config.toml
d_model = 128
n_head = 2
norm = "rmsnorm"
positions = "rope"
tie_embeddings = false
parallel_block = false
init_std_up = 0.0433
optimizer = "soap_variant"
lr = 0.00945
weight_decay = 0.04
schedule = "wsd"
decay_fraction = 0.881
batch_tokens = 65536
doc_mask = true
train_tokens = 146300000
Each number is 500 + 25 x the weight over the matrix's rms, rounded and kept within 0 to 999. Layers, rows and columns count from 0. Numbers have three digits each.

# layer 5 MLP up, 512x128, rms 0.187, rows 25-79, columns 0-127
525476503473477499502518519487478511475529500489452520499516503505509537547499472522485563478460500515514440517479466505460503497487512497513486520476525457523491544507506484499502493519487500525484534508524522505490471508498475538498512513499514491490475491496519513522522468468474558529497499536515488527473497493510537490490502503480473480509541493497498476508476502517509511526515
489468493465466487455546536514514523516555516507532492526486528507516520524509491428526449479501467515483570494510504482491512495506481517511519479537466531534473457489481519489516489483471478551520522529478487559473514538502490523497497460501486451500545460453477485517509506526470493523521465524466450520494497495472480516502481489475514484474529508522515500480509476477497457513495
483520510514533463500543483476496496516495496485472501487503494501504502479520493535522485500476451498535480532519466546502501464514517518470484491522538472537505514528480516480506488542500512514530483476521551526530524503495514548505517486557509481485475426498483492473498482466482517520533535479492525496548534487498462481528491462514464497522489512489475522471551506458516500494547
462493509437494496427507447491508514460479491516485509468513474466477536489520468535521476506523514515494540497475504517521535442466558482471464506525485494489508517525540483487571510456476496509529505439512510495495451538508503518515518500510504506480493490487492527504546472514476533480506476508527505506497490501492490483436526486480526507525484498501532523533533477494504544512488
542512485534538522484525483520556519526497520515517518438526501444505468471464514483527504514514481492477511528495491487499514502463447469509510504544482474529517519493506482474479510496519515497497508482524467484500497523526516487470545499508463485486483537494540485483514465503464520501504493489488494497470502486497503511481466486502487483539538507526515488516506475532481548506485
478525489532528501466528496456488530524500530565496476497500511493480475513511478465489488484513502487455467483482495509520521533549511503431484468540502506536530495471550479481500486497482516479553507473496477496515486507542524482460475505528468461517440489486541452487472514504460503522523502485492454529501529533521459489519519429486481505496556491488505504481437547543484518491517
527487437495458507532472483514494488493514555475519562510510506499527443504473483491478529483543501463485516468509492479478472494539496487531564505527484488503539494476542509481488532477496508530537432510532528568506469512536521490461480504506485500516472517501520504450505507550480513474513498497473482535527498493493470477477501459500530521477512511494521525521533509510486528540474
461467508433460455507478474496487530554483573568489517480508501558499486478477475521487532496446450484499480490526515516497545495500480481523521493492471503510470564545541490516409511501495463526478467511466519500504497420536521575450504522490509543489494503572494503538505513513501481533528508553508521476493513488480494447488488497522529508433481491512507472475526470498504492500560
480519480529488499519536515507478438502491473517482505453474531536475490487518496534511490474472477469481521510519490546497475493535499498491477492468527503546517500518479489520524505471481494481494500516547527485528551510457543491501514493540463479465521507510503479489472481477468518512479543492520488503532506463495470515509502466486478503521500513505517514473522510472507488507512
502497508491545538524518490556508496546492510498516565501506508480545499497501450538487502509508536518509514503480526519519485514481457486475519460491485504467497470514495502505488528524469513510464505435511526528532468474498475487513527481486507496495490508478549502505501495470508476504451520475538452484448518502520482501465497466471507492466483434500492457487515465489457511546491
467502535518497489473501490501531477526486513527537476495481532499474482499488494470481513532476520478487483518497481488465491511494525515529478512497471528496509513490530487479507534533507489521498475513481497515498500512506500480493468498476480522516486476511501526522515507486497510491524502482489506471498532476486519496481490511493471499510491475470507507528504524502480506528581
478519492470511499501529492483455491524546484494475538470529485510498458514521524532480492539496484499497464481579509504496539518520498551501535527522482475530514522469524493522509539537519486505529467489520473464499481496526502551503483505503461505489516505530506494471501496491498457543507524510512509528498478490493535484503575481475470501466493467538430505472525486488515531518480
517460484527496475505478484478530506506493567510472486460514489522529517507543506529485486465465520470530502474529464504496502487482460499485490525500516487489499538490498456545509518532515469484476531480522489481525508513515473476520476478483477491524478456557468511513508485503477489486460497534507503491480546525503494463545527462524514475509485530520443484494545504498561494497479
496503499529546503491526473486504499462471537493517537484505526489510478491513520530543510507521515536480506480514488480525456524509484496520533497498475461472510531499501522547511505493530491527505483533505536479472527477500499497512501542491480437469476493535485481502508508495526529517471552494507493502512473472518473508503512518547513499526516480486515514496462522504523493496508
500518452475480485499500481524465528491512515519495504449469516504503498475505464518475467512497445539482484460495528538526436500497522496542474508533500528506489505488466541438505481516487490522438516557489483485539474534466514472519464519471488516471476442480547495500499476496508537517522552440501467517505486504524483521488508466500508504495510488533512507494494511501533467520529
501487452472479557451523520467477508522515559533499486469525513507520505498509537492512504446530476514482491498467502522520544481533537527504486508500517543515511455494456531522496462478496509482501486504508493497513496509491515505493467520517479483545487489469503512522480535530498529548519519480513549509459507489469526508504473510516494489463506507507504522457491487512508497495467
537492469492496489460532486518520540497492512472529501475471513468549487486512520465505508467529488495480494532512520504478494529492425517486512497501490459511520525518473516494494501519502502496549506508537470483483463534519515478517472452483475474519562472473533514535541502533554537524519509503482473518524463507509466499522473510495508502548514475505450489482509503528513518510489
527477505469506510523522484528487476511499535511504499478526519496504455506532491491474502537511507478462540538449481489503528565466484555525500474477501523511496520500477531496510507462500501454521498501513501525522503509548489479520433469462529473465511532507494480477516488498534494482488462509492448489535511490482535524460459506535518483480477533501493490481495487495485524511526
490490512535463484505459504483518518527507500517506526517483533493491526505498507492467510451496508533499496537477469522503513470484556523522451473466502501547539532509522496500495527510501521461494468523504492463485526523468551504518507494514544482475535508480509503500499505468505566515447501515492543485473471541508496510568495496509485456476508562473488467419543528510520485496504
474496520520497490479549475504573492509491504512540484487484465494480465504528481547456469500486495544499495495497475522523483519521508545486491516478490499529513525500540464476499480489437490539486529490514478445510523494492527511521509571535532463509490483501526491546517476496502544519472516524531498493523516479495450494532517493514427527549566438484526531454521521491489508509547
467457503500439484469467458500531462497506490528498543515488507497504519436518490491516509506508519523568538506517519534463531547511477497530504505501492539494502506527496497489481525492487469488493467487478479502497513485476491491570488519513484509506486524494445517456537521503493469496507513488512474499561501489461484506497480510492537508542495526470484503505492507499499487483514
470518507486519468484514487490541493514486497486533501502482484514517472471462504466474500482465440484429574512481483528526540493450533532515503510470461488506496454526470493469513483458515476503504488420493503526514509505551540459516503434500481500504497501487504469482524485514557476527482506489504487504466512504463513534485510491489530454493491490480510496514498477530495496472484
530501543478487504472493485525521519498521499530531506553476489496461529522471493500545499548485488539478511524490510485504532494498478474498548490522483510503447469514481520489530465472484554486481509513540484498499500486493547466485507527532509481501528509520511474512499447510484512506496493487454494501498501505489449511477498522488502454484500486523499479480486533499506535523515
476500498519471534462518506504499493504525535519484531486465457482510481459515464485520512490559516537515516520493480533462531451519478499469502511548493518480517492531511440471551494511484499474515511512445513472527488549567488496481469487462535498544566483563495531500487546530471560543498528464495471501496462509455527560484496441490489518493481500530519514453468522476546493479479
474507486498498501498543511471523520514500544473512485472514527517510493506520521531473520475516511458513481528466483485494493509498511459483496509524532517493504499545509460555550504509549508447473484464467506547505494469482513531532500505529533480457528490518452528479495495469511453520501485447495477484514509495519498525552469481490496539522506507523453517507522464501512506526532
472534475506501521508519472523484471498527488485513489461486499466520494522515524534470481499536505464528490490495510527504495491513515460480488507482468482521486513470453504519501520496460455473499522481507503491538486494473526481492486514525499510501530548445496493528515452481501464508488546487503500477510485486468491535479501499527513500484495506517481497529502475504457491515509
468446519506516483483481531510493502516544525494489543473473483486512502481510489529537525501457507451466491546532507491485447456513504533501481485490493437517477481581482529498547513544495531528509467532479508534532521492468504520556491543526450502470520557557477481521509519534494520485481460526437482504533536486489503504471485491527526515489462526551489474477530474498524520503504
501445544483473528497518483482517537488488503456474529524479529516533537513484513483514508512477514488508540524535500501456518539497483518451506548514482501524497475488496536505476513471496502487528473481506524479482472504522496522520460463485520501471508510516471455503517488532479500502519485484515518506502512473509489521535517497496480491505484475500519525498519483484532487519502
495509523440499484463511459518455493517502470513489510529481506506509450496488505478498521474526511498504504511510496486467482515512500500508495485515526464479492491510504549508523507512507527503470461532489488478449513514492518544521498545535481490459484508478499462504519497487454504464494484525520513547478481472448504500519440489526524484468541467481512506539503514448519470488542
531443499512549483508494517480517530486481492533507537487521500519516515469525419515515513549491531532527470479482492535485516522521509517502468500504565513481473530488497527463497502509471472510513516527502529549551520504511527515490512482483485510553517483498499489560444508565468520580486521490453526531498502464534468496462507489493495545478504530482502539461480515489496486525469
534509548501555458496540475496520464523504502523483493494507485498496491495475496499467513535489490531486475491481486522504494471459497521513556455519475459499517461530557488493466489487517492503489503461499534519501533488535489537478502484514515509488487520539504506468470542477524523531494485463451498521457512503516532484507543515495477519472520508496489505488519496515496506561516
549546500520502512520494525516535540465533512469461515480481480545503476519490496531497479550457497500492484490510469491497492477530499514565536494485499471488489515516546485535521496465449504566464504517550488452506500471507520493493483518501538497495475525491491492518491500496475470519475534483501537447476484506509504494502508471543518509478479494483503473461541491524459506492502
491519509511530491460529470510507456508455499442477509481494473478533496518508501507513492527493477540471498527530467508482507514506511491487498493508525522497521528489488475511479498479497496469516500549476492471518521473495491492466515514518461525469529535524496502500512511500486421493514467495459499507487454539530527510523485463525499501501483548473498449521489456451532470496482
512510497461476511493502481519450530495529505537494560515483506497524542483509478470518437476466528474489544516469529519488500494533488512507468485518463438500551525482518509483532484500506497486460484531477563521499523464470469509452469483463528514494480483528505476538545507527525490477501524518489531488475498489495467510487517483518499534501483556505491524450555493508480485477520
495487493503476488495519458524466486547509489527488527497540526484527545445504481502488549505428491468467502543535545529490507514498498560475507515501535520517489484480461486503504479479535524505522503500544479501461480517481519540520442496497499495492534504497468508534527523535490510470507502506515484482526513466463497509510478501510500545519548509528503492512509496497503522488509
510469517501524507464514505489500474523484525554480460513494517522570514542462548510507537488507530523502504466485498493523489479506519536434489536496488487509542514490454519448524456570545506488529503512521483513457540472505514497549499486488465505525524524481472507496515513498497480505515513505514462486506491501448523485465509501510519469501473466469519503493503492521465504493501
527498499539519507533524483515492480500460487492515507467526480494481518528477513509435486490488500485516480499499475539476503499504477495511526519495551487537507529508529507490512519524479525476508543484570528510519507505499513504479495450483524514508508495499481464539488510525470518523472516465532458504453503478518577496455504497451496481519500500489480546490465462552560519531511
495474473484488464500478482516560464514508523530465529482484528523539523478513522502475493459469476514508541508534513500490480502476490467472503476532486482489512473526491494520532502464525523491509507534539526501505539522534530469512496482495590517526571505411487530482549498482543478502522473483488537522455484496492456557457584513521494489473525473509492463500509512466484495559558
462483528485513489491483520449517522512537506479527498463544426510470497505528500499522512567484504470463519523509523465494506481454524494507522492498515461477482551526434522476507506519516494510508493499496510463474519500487521470513485485529504508490497527503466488514545503471474488506533472492498510524480480476549490514517511497505468533516488514496477504502556536518509469544538
527475495465487506508469467487522526535464520529509484481508495521511485514504511519496465497515492479472514449518486471518516489476504496530509562546453496512475526488501491544506486482515554499513516437548480472471468518560548435464457472518469503543472538505519510493510498501532510472487456519510472472476497513528509503533528462500486453510522490489562539513491489472484516520463
553473505456508483506495485505511516525521508514464494539463507465506516522463510531507484494478465483544474497509474505487551524492464478487505511457518537511527516470486524500453464505516488528512495444507542536510494477507514500518524521544472470522508503472566485548494511513479518513523493466494503462493466549515496493511529465503497506488524529529548472505459540474519515489508
492502521486541479520490516474478478508466505511487546470510563504534520497501477519540516489509514462459478532458469492512518532482516501499472449532490509512493507551494496531516504478465484552520539412501500444505503464463501516505522523526468530501529478522480459535476495508506507514438476452475532435517520470480508496499526489466502497511536490482553530522515480527524581488534
509449464483503484510523536495506487541481497537488517520512439494546536488470497502508538511503536522479472506504555482512507507468503509488508495493490478521512489519518490493514462497457521493482500502479523528509510494481483527487440523521530494460515556493479514482534511479508500520482506530458530527502487522507484517472461481477541520483486499513453529515441481457502493487546
490521475438470535509527516482479542490527522547498516495500511516513446477553502471485486508506501508506504485525508496510471483478469502506484478539513491485470458523522506492502516508522489501504501486528485550524473484513467486475480478474457479510491520519486520492522526497506529499476552492504520495529501501497464537473456514494497487469454470529496491504504505499516533538528
484453466495492532487554495505522521505468535543538495539524512477495460522498514481500500494497504471494555495488512485524499479488480521508503475484507552481499423494498515510529529463522459509458485529502491493566527526538486494521534484447502503527493499518501537481491468507465507466484524473456503529504487442460540484470500472482446522510510533482471482527516541518472496530480
507465502514546481472488489510534479523536502512550470511526516471508534517450512486437483510546490502503461505508503531533498462528536500461508526465510528516462489567507522529513483504520520521504472466522493466511502526530512513545475494527472518488498523548493522486477542493486509530505492514461498486519460527504486490532531506467470497505537479524494544459483523522512481514516
544524526489478483491502513500516500468550473488472503537498507527465503516521533485527515512502491483526500524539441504508480528510475528503505478470488534489542474548494460449532515512505476465469487456523533452503470497526479503497469483519553468510503520548478468484512502432511515487454519484483520470469522483495494482490478491465468515480501508489511487450495507525493512525509
502479526506554477541507494536505507516492505509493504472490531478492532508488478431524483510517507493490490498509541489511539541490490490493459473490480481481456551542510449499519486497518510489540478499468497535455486537505541506520481483513501513464489473555468501530502529495458539548519476514469511538480488451517473532498532480505470502454495521502503532463471568478519493516524
496521495508500561489459455472507513492465519516519488501498477482464480501466504474515485494467526507489496510518514511515482509474484474519532510492501482490502547527489552513498465499508542487508531531498492513523487519463498517517478529477499484471461467489494443528451511512528495503507494486489527481460430489539518467484494502501514503475459517537514528482492508487524482556496
521505444501558441539474527500489540496526520523487498497484474529464506500494508481528480531543557482480468485508518475495506544473479517526489490545448468462481532501505527477565509491496497449485511478501448487490500491450516504480482505471463498480485462509473475484516497530485560519510470452528503503458511438504502522524508461522504527483557509488475458523502457512476506502511
506505488504549503517572513510471485449499455482501492492471522556469524512499456475497529517492537483501529513506466479511481486495498479502547496496494442526531495478529473512519493494521486494495495518513548492533475511503470509455471531491476501497461535522476542532471496482504495508492532491487509500495498480542490524456486464513488498480501494482497504489480512504503505472435
499513508471512485491531520532483552504514489467478514465533478482501506482446475476514508494502528501488509537506529501530524492469515470486501476467528519468504518557498522479498505502503476495518457487514544509489532500542525539514453508509526505427485537538498485461552515462522525514486541469523498481503461489510483477485469491523525527497493495499501511498505543505465504472522
473461534495512503509492470470501473501494541503511520481503541511497464493498523527505560512483469473504519514498509535475514501486490559525488520455516532476494561499476528523532513451517481524506459492508503520510555496498491527476463517502484492481495491515476499533490519508525465538515514490499519497507498498480457461506532496506486510524490520520499496493514499500509503511493
524502507502488459474510473470489518499508484506496506475556509499469503457523508527514521511498497512490473502544484492495514535508463514559472462499460487513486483562507476471519509490520476538506464511498487507524514501473488517495470507438496487507488517503483465526523491514496499473557532483442481476481539482548533500483514493477482454510507522476461495501502495495515487497497
530488492451494527438479502531522487502478463514452509466494562504496460507447468513481491548481465481530537509490546541472542508444554527504514494499514509478528496488465501541496560480520481524458528491485476494528506470543493493533503509537479495486498512534518471467483489432456539468479495495530524525493456452494485494462524472478468492515511467499517502497510464529488551519535
# layer 5 MLP down (transposed), 512x128, rms 0.185, rows 25-78, columns 0-127
464493490487497497502483491507537554481515464510547463477499524525514462481513495511518465510532522512496548528550520499517503483496490463480469453501513507483517457488443474499529498497504477471494493521526483480510508507498523463499510499492533482534521489516521474461507510507474484500498501484441526489551544464505480511509499517511506496503500494516505509490540506482471520488482
509516445501484475579493494513478448486464505520473499465495476483499503439509527517475507484523509531507459508507529524498455521467494525479464516447518507490481518463493495480463484550505505471500446537512485454496520496511496488475546551538506519489480529514480533470501510493522432485483506477504488481490530514530439471531509468537480453498500501513456469487540514502468527505541
481478481486527471471521486551521487483490479481484462509537492462508458456549473475471539473505490507481470500494520526529470511490532476485456489520524544447462513460479486510483492494520470501533526443490491464576548475497496479516456436497466467546513520491492461513475466497454468508509482525496547508503507477506430512529507492475489530518486468486498503511500488507453569524485
476512550493471467507513532553530495524564502528465535510469487516507443483519520507544509523544482516540493514492501463523473476503530463544500501488463526523492495520495472498459523495550520462497498514471484541561479490548488511493539525537494455512546512486485499546495463523522488479578500455499472549509493529522508493478499528472520466481479488469485499498508508506549475479453
521451479533511507502484485527495461464517488543498475513520539490495501502475517532559493471494557482482447489495495499542529546534496463491511458482523497504511519472506516452463538509552541526490480502443457489485491471547532457544527525503466499496458473535541533487529486529460456490459534522459464538510491481537489500475524476502504557475523547571525477514504501525498497511540
506500467485548543469483516521530498524514489532468507502455477536560521499467520492507533459497521475500504508507481501495497552531490487467502453487517522513497499543514490472511527491519510482446508505506507487513523518544530497495545499481562546497469561513544480490586453463477534564475530493507515494499502471506486474557492507531498518493499522524470509481512502493458450545515
527495468487427508520519575506470530511536458480509471496553463489527494496508530500520518537472531535501538498506495526514533479474537509538485479488471459483514493548520490510495487476510511471465499507506410510477513515515459472517551475503542476478471495482481499481508514521570529496508498504539483452474541522501506488514527538519521497474489544518542469506542482506525492495517
517506515538527461558508495502456497494489561473496510528532498484502501480490502467520450530437502565501496531537486495534513519497502512497478522510575518573480467545496484481498482469457489501554486487524463486462470515457474485500458506491445493503499508478497511505553559495493466494511501497510494504494492450485497462502439527523492526525532469455544466535473489485485517498504
496486525495511504472479462509476483518498462509507483499528487498534494495520438500508482502503540436496470526490489486531508465486483529465481505525514521501472512481509499531476477515494517500510503497490459500529476482578474484489469492448521486476513511510485485532497532486476502505522501511503529465496451530453492508529518497473494467510513486525467529506524485490451476567534
540443515488519493500495453525513482458522530518462507505501495541513523514480501541478503492520509474523521493512478473517516494502472533538496478496523486497537513508498458522483482465505543490514503494483493548474501525526450521474492490486474487498525469557506497510427426478534463499540519471529504576475511513518500457517512483450469493501491479501473503456517513460513486520476
485491480508489488522500513477464511476496488500503522524503505523487491486513541504510494487483481499515534488503510493522516488483487499487487497512520471473526521485481496511494482506480500495495512474498485493501497538467505504510500516520518469543514503546542537461492485538490521536501487487509476510517501517511486500500492534502516472551529511495502481498510531483499440523451
464525516507481518495483511489460493482509505465495456492475508467500517492488518517490457522499539524508500487499526470506492499517499495513478486475538520464495468481528503487464495467483532527533487482525465535504418498475500489516501497468514441494539506475498492442458456542470445539535490484501486497562514504524462504520486558475495513493491489448542468504479471520504528501528
451459480480483509490502509504529523458478452465496541511512512502485515498505466508459497491465511504516544461520514539521454537508495503507521513519506497543497462460526506498509508540527514482489432510490451530489531510490549493489512519510512496496517502528511510530486476512491493486485503541537491547503510498464462528448487496528480512509520519519523529484498479502493472511520
462489467485454506498490504502490520519506515515491533473522481491514537511481487503483500510456451464489484528511469547448468489468490479482479466502493535522527523477494501505549514482472526474504502476486486529532553507469518522520520480532524513478520518498467535492513492515498478486482473473482524518498482509447527498503486475444509496463530513524482510517549487484453504520490
473494513502463525497543520482494531510504504515529498497490503465532517460520526489481508578510503578525509514554533503502501528516537490525469449477519537488493516448474526513470508480465507511453503483484502501447499548515447516502476459519523527518512517464505501500515498548553514489491496505527491481483529519479465485477538487497537461483517477448512490474505516455549562490520
468487507483537460552496479508464476492471462510494511505532537502534457514518492528539501520485538478497435486512493482502461556513498495524542496506501480504506492519506528530550502496460509516503515489491497522520520503471491532505487517472459518472487537468496441461485515504452517509506517503546524461516527478494478470536508490499452514435481487522489481480505471476535512521500
497480525512492559494484489497533521530541481523509513501521494534516509483522499504539480481504473508514463475485486471548533501504487476497465520505514539466490532477506503513503477501503489510494523496447531457537541499504512505508486513498520500530506494496534482423448449501483476476474483542491511427524490505482535508545538485499516559449501563482530530506468444486526490544518
498488490468529458441524502497460495466514508517493490521520463527460523484511525501520518489528477544506485539523501527479477454534495496523528485496499491496532485480500484497500504531521507503509538502476490506511492472493493496463536526556502516510506522488512490501502480436497492488459500530505524520476504497529496467542552486482510536505488480506553476492488480469492489488501
505461510541495495496474511462448521554509478521477530533506492501484476500476470459502496489521459539481518508514491509488499494515520516488510498443518491496483514493492558506494481596504510527539493528515517497490537452473479474474440484505452488467479508473484515499479518501521511505500496524555490493454510533489462442494511440534500512540481517484539495505510504517515517491473
517525514501488492539458499492435508507512477467481520499520505519526501534498519446483490478498504586545528533516466456495484531500487507483494489492506516503455518490498574508469508494482538504472508557521518534546498482503471521556474479416489504519511503539493502474486527531515484512537488510507550506471476463479525509463476478516510517495469479506507487525481504494547500527471
503505506482494538489515506490476499510492509501551476488515477508485531513488489498474497503500477478458508455456478513516486478517471510503499467475471459483486493486483500522512490507509540509481496503541528525504496507558508485455480506489520526450469490530523525529440493492514533479496461516487565510500484508518498521515554507464507499464500497529494498479509468501513534518497
497517496539460498549510502520482524493504526506458458474512513476505526511502495490517512486520554535519447508497494480498462512545518517485474517528557483507508508497510505527520475487505492470503501530509467491442480520446505517525496510487504515500504503518441520501487528511454519481504478531493488517551497482533500484516490518514463541504507483549507503516520524482491498531478
486449459503510503515510492468504476507517530479521521487480504491497509527529536562503480487549518497525495482503464499494472470500499551487496468509514492522554493535503505498502499490510526490514471454473516503521503516517474522530479448494484508504492480482495504508468518481503473490482494481521479512490483519488505487520482511488528531509500535480500543514506510484483497481469
536488507490526539476559499507420490452474486518490541472493475530537500477470526515494483509545498496463516473495507477439468502518523510526484503504483513480487538495496500509533489493529494460511503461531526554545503455437480526480503556510525542463444498512521472545457452506527468511475437486516487444483529485505485482558463537492499538519501516471496475495489522508532484515503
502518503526498511517504483515528496509549481549502523468549524517499486551443508517490492512536496514510475517480485495481534498541509470471526504506487468489542538474499504451531494491500489558459493541508498465471467504514533470478498526514485473506498521533519535507566481553466518439496576525484503545501515471489534536500491533506487528521494519501515466490476524508489508473498
520471529521521496476531521446530481498467488473444528544506465534492482469533505444523506504467508494491485503537485498531519487499522533485505486523542513522514470483528472483476495519529519515482468516506488490513493518536490518486500548479487478484502496477478467489547507483496529505491461486496516524527506479500511490489515534506476458534532527499480504484480572469514454529473
514531525553534517477463512495497516538501488484511516455474517503448515503505509482511469501497506491509507530504488549464471519520472488494526458468512492512484502493535496562518476478514513529485470517497535493472468540547502529497502499507490482516509490463481500484500502459483518502475518463573458502525467512517457494457492500530505523518496479502522503561490479505484489508490
486562480531524492491495533517494465518504460521501489472520471504472470495489492481510526509517478522445521492446513521558503462527543442507455479484526520451500539505517451480486484543517522499497558485531473508481550513459521531481546500476503484495505497490523543530507519474501495542497504491456491521503503499526514486483500517510522521523492513500499499508523527477496489459516
475493504494511487523509532511484497540550540540551497452476510487540521467535511542537439488533502528526536499480510490498526509487525531521487481507528513498476532520537493492472437465464478516525538518523493495507459521499487500479495529482481484487533502536513553482483489517554512546504488464525468467489524513529497465512499479522486522512492538489497499490501480521477504499519
521480457459507424463536511524525518548479548483484494530511540519505489475502527532491531474470523501520494535511539503445484489517503506475542465465535502512485522470495500518495463501461471503471512535505487497482522505481521549520476517513536495464520531465463488578551537550498467561506490529566499502486519509466467475519495523489498490540489483546506496474498500514467483490536
507493560461528491478490559483476515549493502488488530525527525490492539475544486532519527485520522476561543447516476496544525463471504504428465466511495514469493534512479517495468497502513520495494475510537497505510444494541478480516480530486495487513525532498496491493486433512504515503517486539522501470489478466488472551506464505514530472507503477504479521529516535465502519521461
522483523548513512461510517476410476525504481517514498519520509485501521446527540533508495514531499528481522499464482522514477564524490529511467446443499502522521500504521501423498500458503481446506493496508486533495516509495479491485476497522466473477516508527535508482482433491479514471514515517522469495434466506512550478515475452474498500500503498521458492514454480547547468490484
516483492502468530524491535552512514548524486509498501509502510491487477493479510475482538481485490491492480504454521511498500494496534501515484493480499476509497484486504510496505457536526463516511490466486479494515501544515527538514480505478517485529497460478473497505496511465488550468507500492508460487487515461475501486480548458551508527478484468539475506467515528526481536490513
503486468546511486537512485466474497482496476410483499542484478487462469506484492520495495483481535483496491484540501512523474511524501532521480522508518503544473475504447498564513464498509486503518513482517482478530516488500458500527484514515504490505479503508529517465457543520508506525496473456473466559471524485523516460509507437509500530500484473471474520503499497502505495477488
530534501507510491516496518457522500470514515473465484521467434509486464554490506523499508513532515493508469488469511484498502446490490470489452498522488479478488530468526496488486464470479491499456531494495480473470518483501514455462521541513544491522468504521492544532509491533491488504471500487494481510497496508482507458513518496487474499477460503511491440506514465541469476555504
504504475513521465549509479482471487493512446497543493535511494467450468534500487480474517489513461479457518527484506499494501486455481497536533485514527517525516469497531494490501519483493521461516470516467469508489503530476497498426503511487512472445487479518538532510480494494466538481510520493516496493493498522497485483500484533505501460466473558500501459492536497449508501508520
477506496561503518568483531487484504468499546531544468546497463470524548479508487475504495495451464551506499474482508501518487563529547479501519474502522529520491472516455463490503492525478491502496457491505492488521485465478534530518537505479493496456483506516516506503495528506507528552476467526457484483512492550496498453486498543517488508505548521483511484492501517515447466525494
456514457509520505476490532478481508451505466525533480450490484470470520517482503487537494514526531507500515481479531538528494498512477453468474527478492481487459518466491465484536546554449482483505474534500513504528476461498503509490524434486486499471491522460493503521514529477478501530463526503487506443467487519479475496515465549468529529488458513504517539499488506515469508515523
501516488522532514544443487479511539470471515492484488489470534503540469513490503450502510440518490522507496485500497531531482481497496471493502505508498483499496511473512505508497468464479563482524511529494476507455482558484489493513461505442466503524474469496530484516444462488496483521501522502511495501501484522441508438510536432516511507500474429525545500464465501496504503503476
453523461459496501487544519471479504511569465475514503517490531446507491496523483523522500497495531517515492540535506516489497526482466501485474450495547461503464484476511498510527504506426477495490490545474480529515512506469508502502511521516493508485523486469518493491511502508495516523506491489507534516526489487477500539459512519480484503492509487477500517474498513555520515497521
522517553536498478464488475505487465522532469456519540506498465510511512502528491480482534502526481528454522545462487504504522522512508555503544502523495533508476488495565519475523528480465516503514488496483481519471486461494500514510521496499479503490492502523465525509472494519529482469504522534469478524525438443501492509485526567517507476486507494490547527498494508541525521528504
511500516503428523487532480492507469492501494502499494515480470495464453487494492503495511500509503465545492472525527532487495461509456516531533491444457478482483523492512501484491457503488495483479455541507511516471490506542504469511455506536528480510491467508519521509500508504504488482505550540474470539482485509534478524484502486519482489490449486493446453476518507482478451516476
524537511485530549468458483489496480495502479506483507539466542488498490478511491507508541492527544525496465528531503502506459485523497526489520521541540501481474501499552561500502479485529484475525500479543525483518455509536537501479527461516506506527515498506505491511502513482468516523456529518504505501549531487467492475434541502475469482472488496469524500471520519456479455518445
532475506536488516497506487478503502515485502507504489562485489539521539507459520501532527486481478525490517525470472503462570527528497541525476472486498516553485510487495504490476484464500494535475467494525493490529494494482544521488535540467472496496507484477482486509468514462512487550472476481488515463475495522497519482501531468467487532542536531460531489506491468506505496451478
527504484492514435479471504469508494498465496464484509519517501523435528529489451533496501502488510482497476492539524560463509476487499486524528511546487447460524531464487524511505511479493484499505512480538465507518501462469468469466502471524498529520529508500503533500462536499547484499536503521538513519518487524505477537505503548514507461513487485480500478485437445468585492447508
504498522506518502492459470518500533479525522458478522541514522508451491518532495503516505533479475506501520489522492524481526531470511460513531498506490486484537442494483518510484491494441483538479492481517477504499549500475534519478464504498516509466513523487493491520556505449478521479504534498450516557473457467453564466497479490483519497496511514466532541517472474493516501497510
507500521501524483549515483469506480474451515501536496460493479459512507519499500516473483477497495512481532501453514470527514437480563465509493478542542483485467512479481509513488496489455511554529493543451483484488531526512491473464534521511526511504524472498485489500487516544489542497509464525499479505499514514537513487510522508483552522521470501484522507506480511440494488476477
554490541494537501500477478493503449455504494469497508534543512517523530538554558473499481462495493495533505483509494498470546522495551531515510502514521461518529556514509508520458531517538504454499501481482539452498490487520523531515509498502513531495488512518515483493531522545556519520443481525506535456479475456505470538530536495529512467549504554517507450496495483499545492494545
508489492541497479535494518508494545521519530493498519490501504467514508485494505482499482484505508527485522503468491493472476486511485538447461487487509509494493497507496498521498494517492472538525498481482480532483477478454506508482467498467505512532526479498476514498520508501449525484484525475512476521521530489499525488536524497494480526526486457497506511529495496545514530460520
458469496557501505447499485490528530468539545507518454490485521482501489500490467483474474509460475507451519550528522502495493468522484461443560487496497500530484489476513479506522534519489475465510544492520525456496450506511504519508480488489519461527476476478422503494460494508461481531463470474549491466542503520485464552460486520513502518490447518495540443539534536576498527505510
524555484504480524541492530490444492509500488519532481511504519461510494500521485503515492500503539493473517456463518477486510518482502498501431468503485522469522468505478464449461498456497487508469479516461476507473518499477489520501491476503536492531494516491513519463517516484514496496496513495521490463500511527480474500557487542472526503513475493487508489487535494491450507530536
467501492499510486540493520475511441512496508494508502514491554505481488497525509534501501552493485492505480464539498525467495506535514486504476514502504499455458559478502511510495511512493480507487535449475471472479494521501499512478505514498515482561520447496500498519466475525509492503533527536550481511454545478490525522492535522489441451507567512509514461511537503518545472535489
466495543494506493499502545536498501481501481474488490513521509522503529472537511505464475513487498528542481534494464518547471529502500495507480490547522483512508496484495540541508479463516497475539532453538515509491485493501498478523500492496510522565549504492474518494541440544474489555476468535465520480526494473498555530511481546492501505469502470495494521535501511493498496498506
518531491483502561537488517506516459525494481489506483471485525481503454536536511494500506466491504477502513490527511490501462476489491495485504505488502474501503509469508483555521485510511495462485519490490479496493431541491511510490521499542497544493511488526504511526522502497536483523496531484504496504536482503449526503512533582497525524448482472494472494492499507465455495491516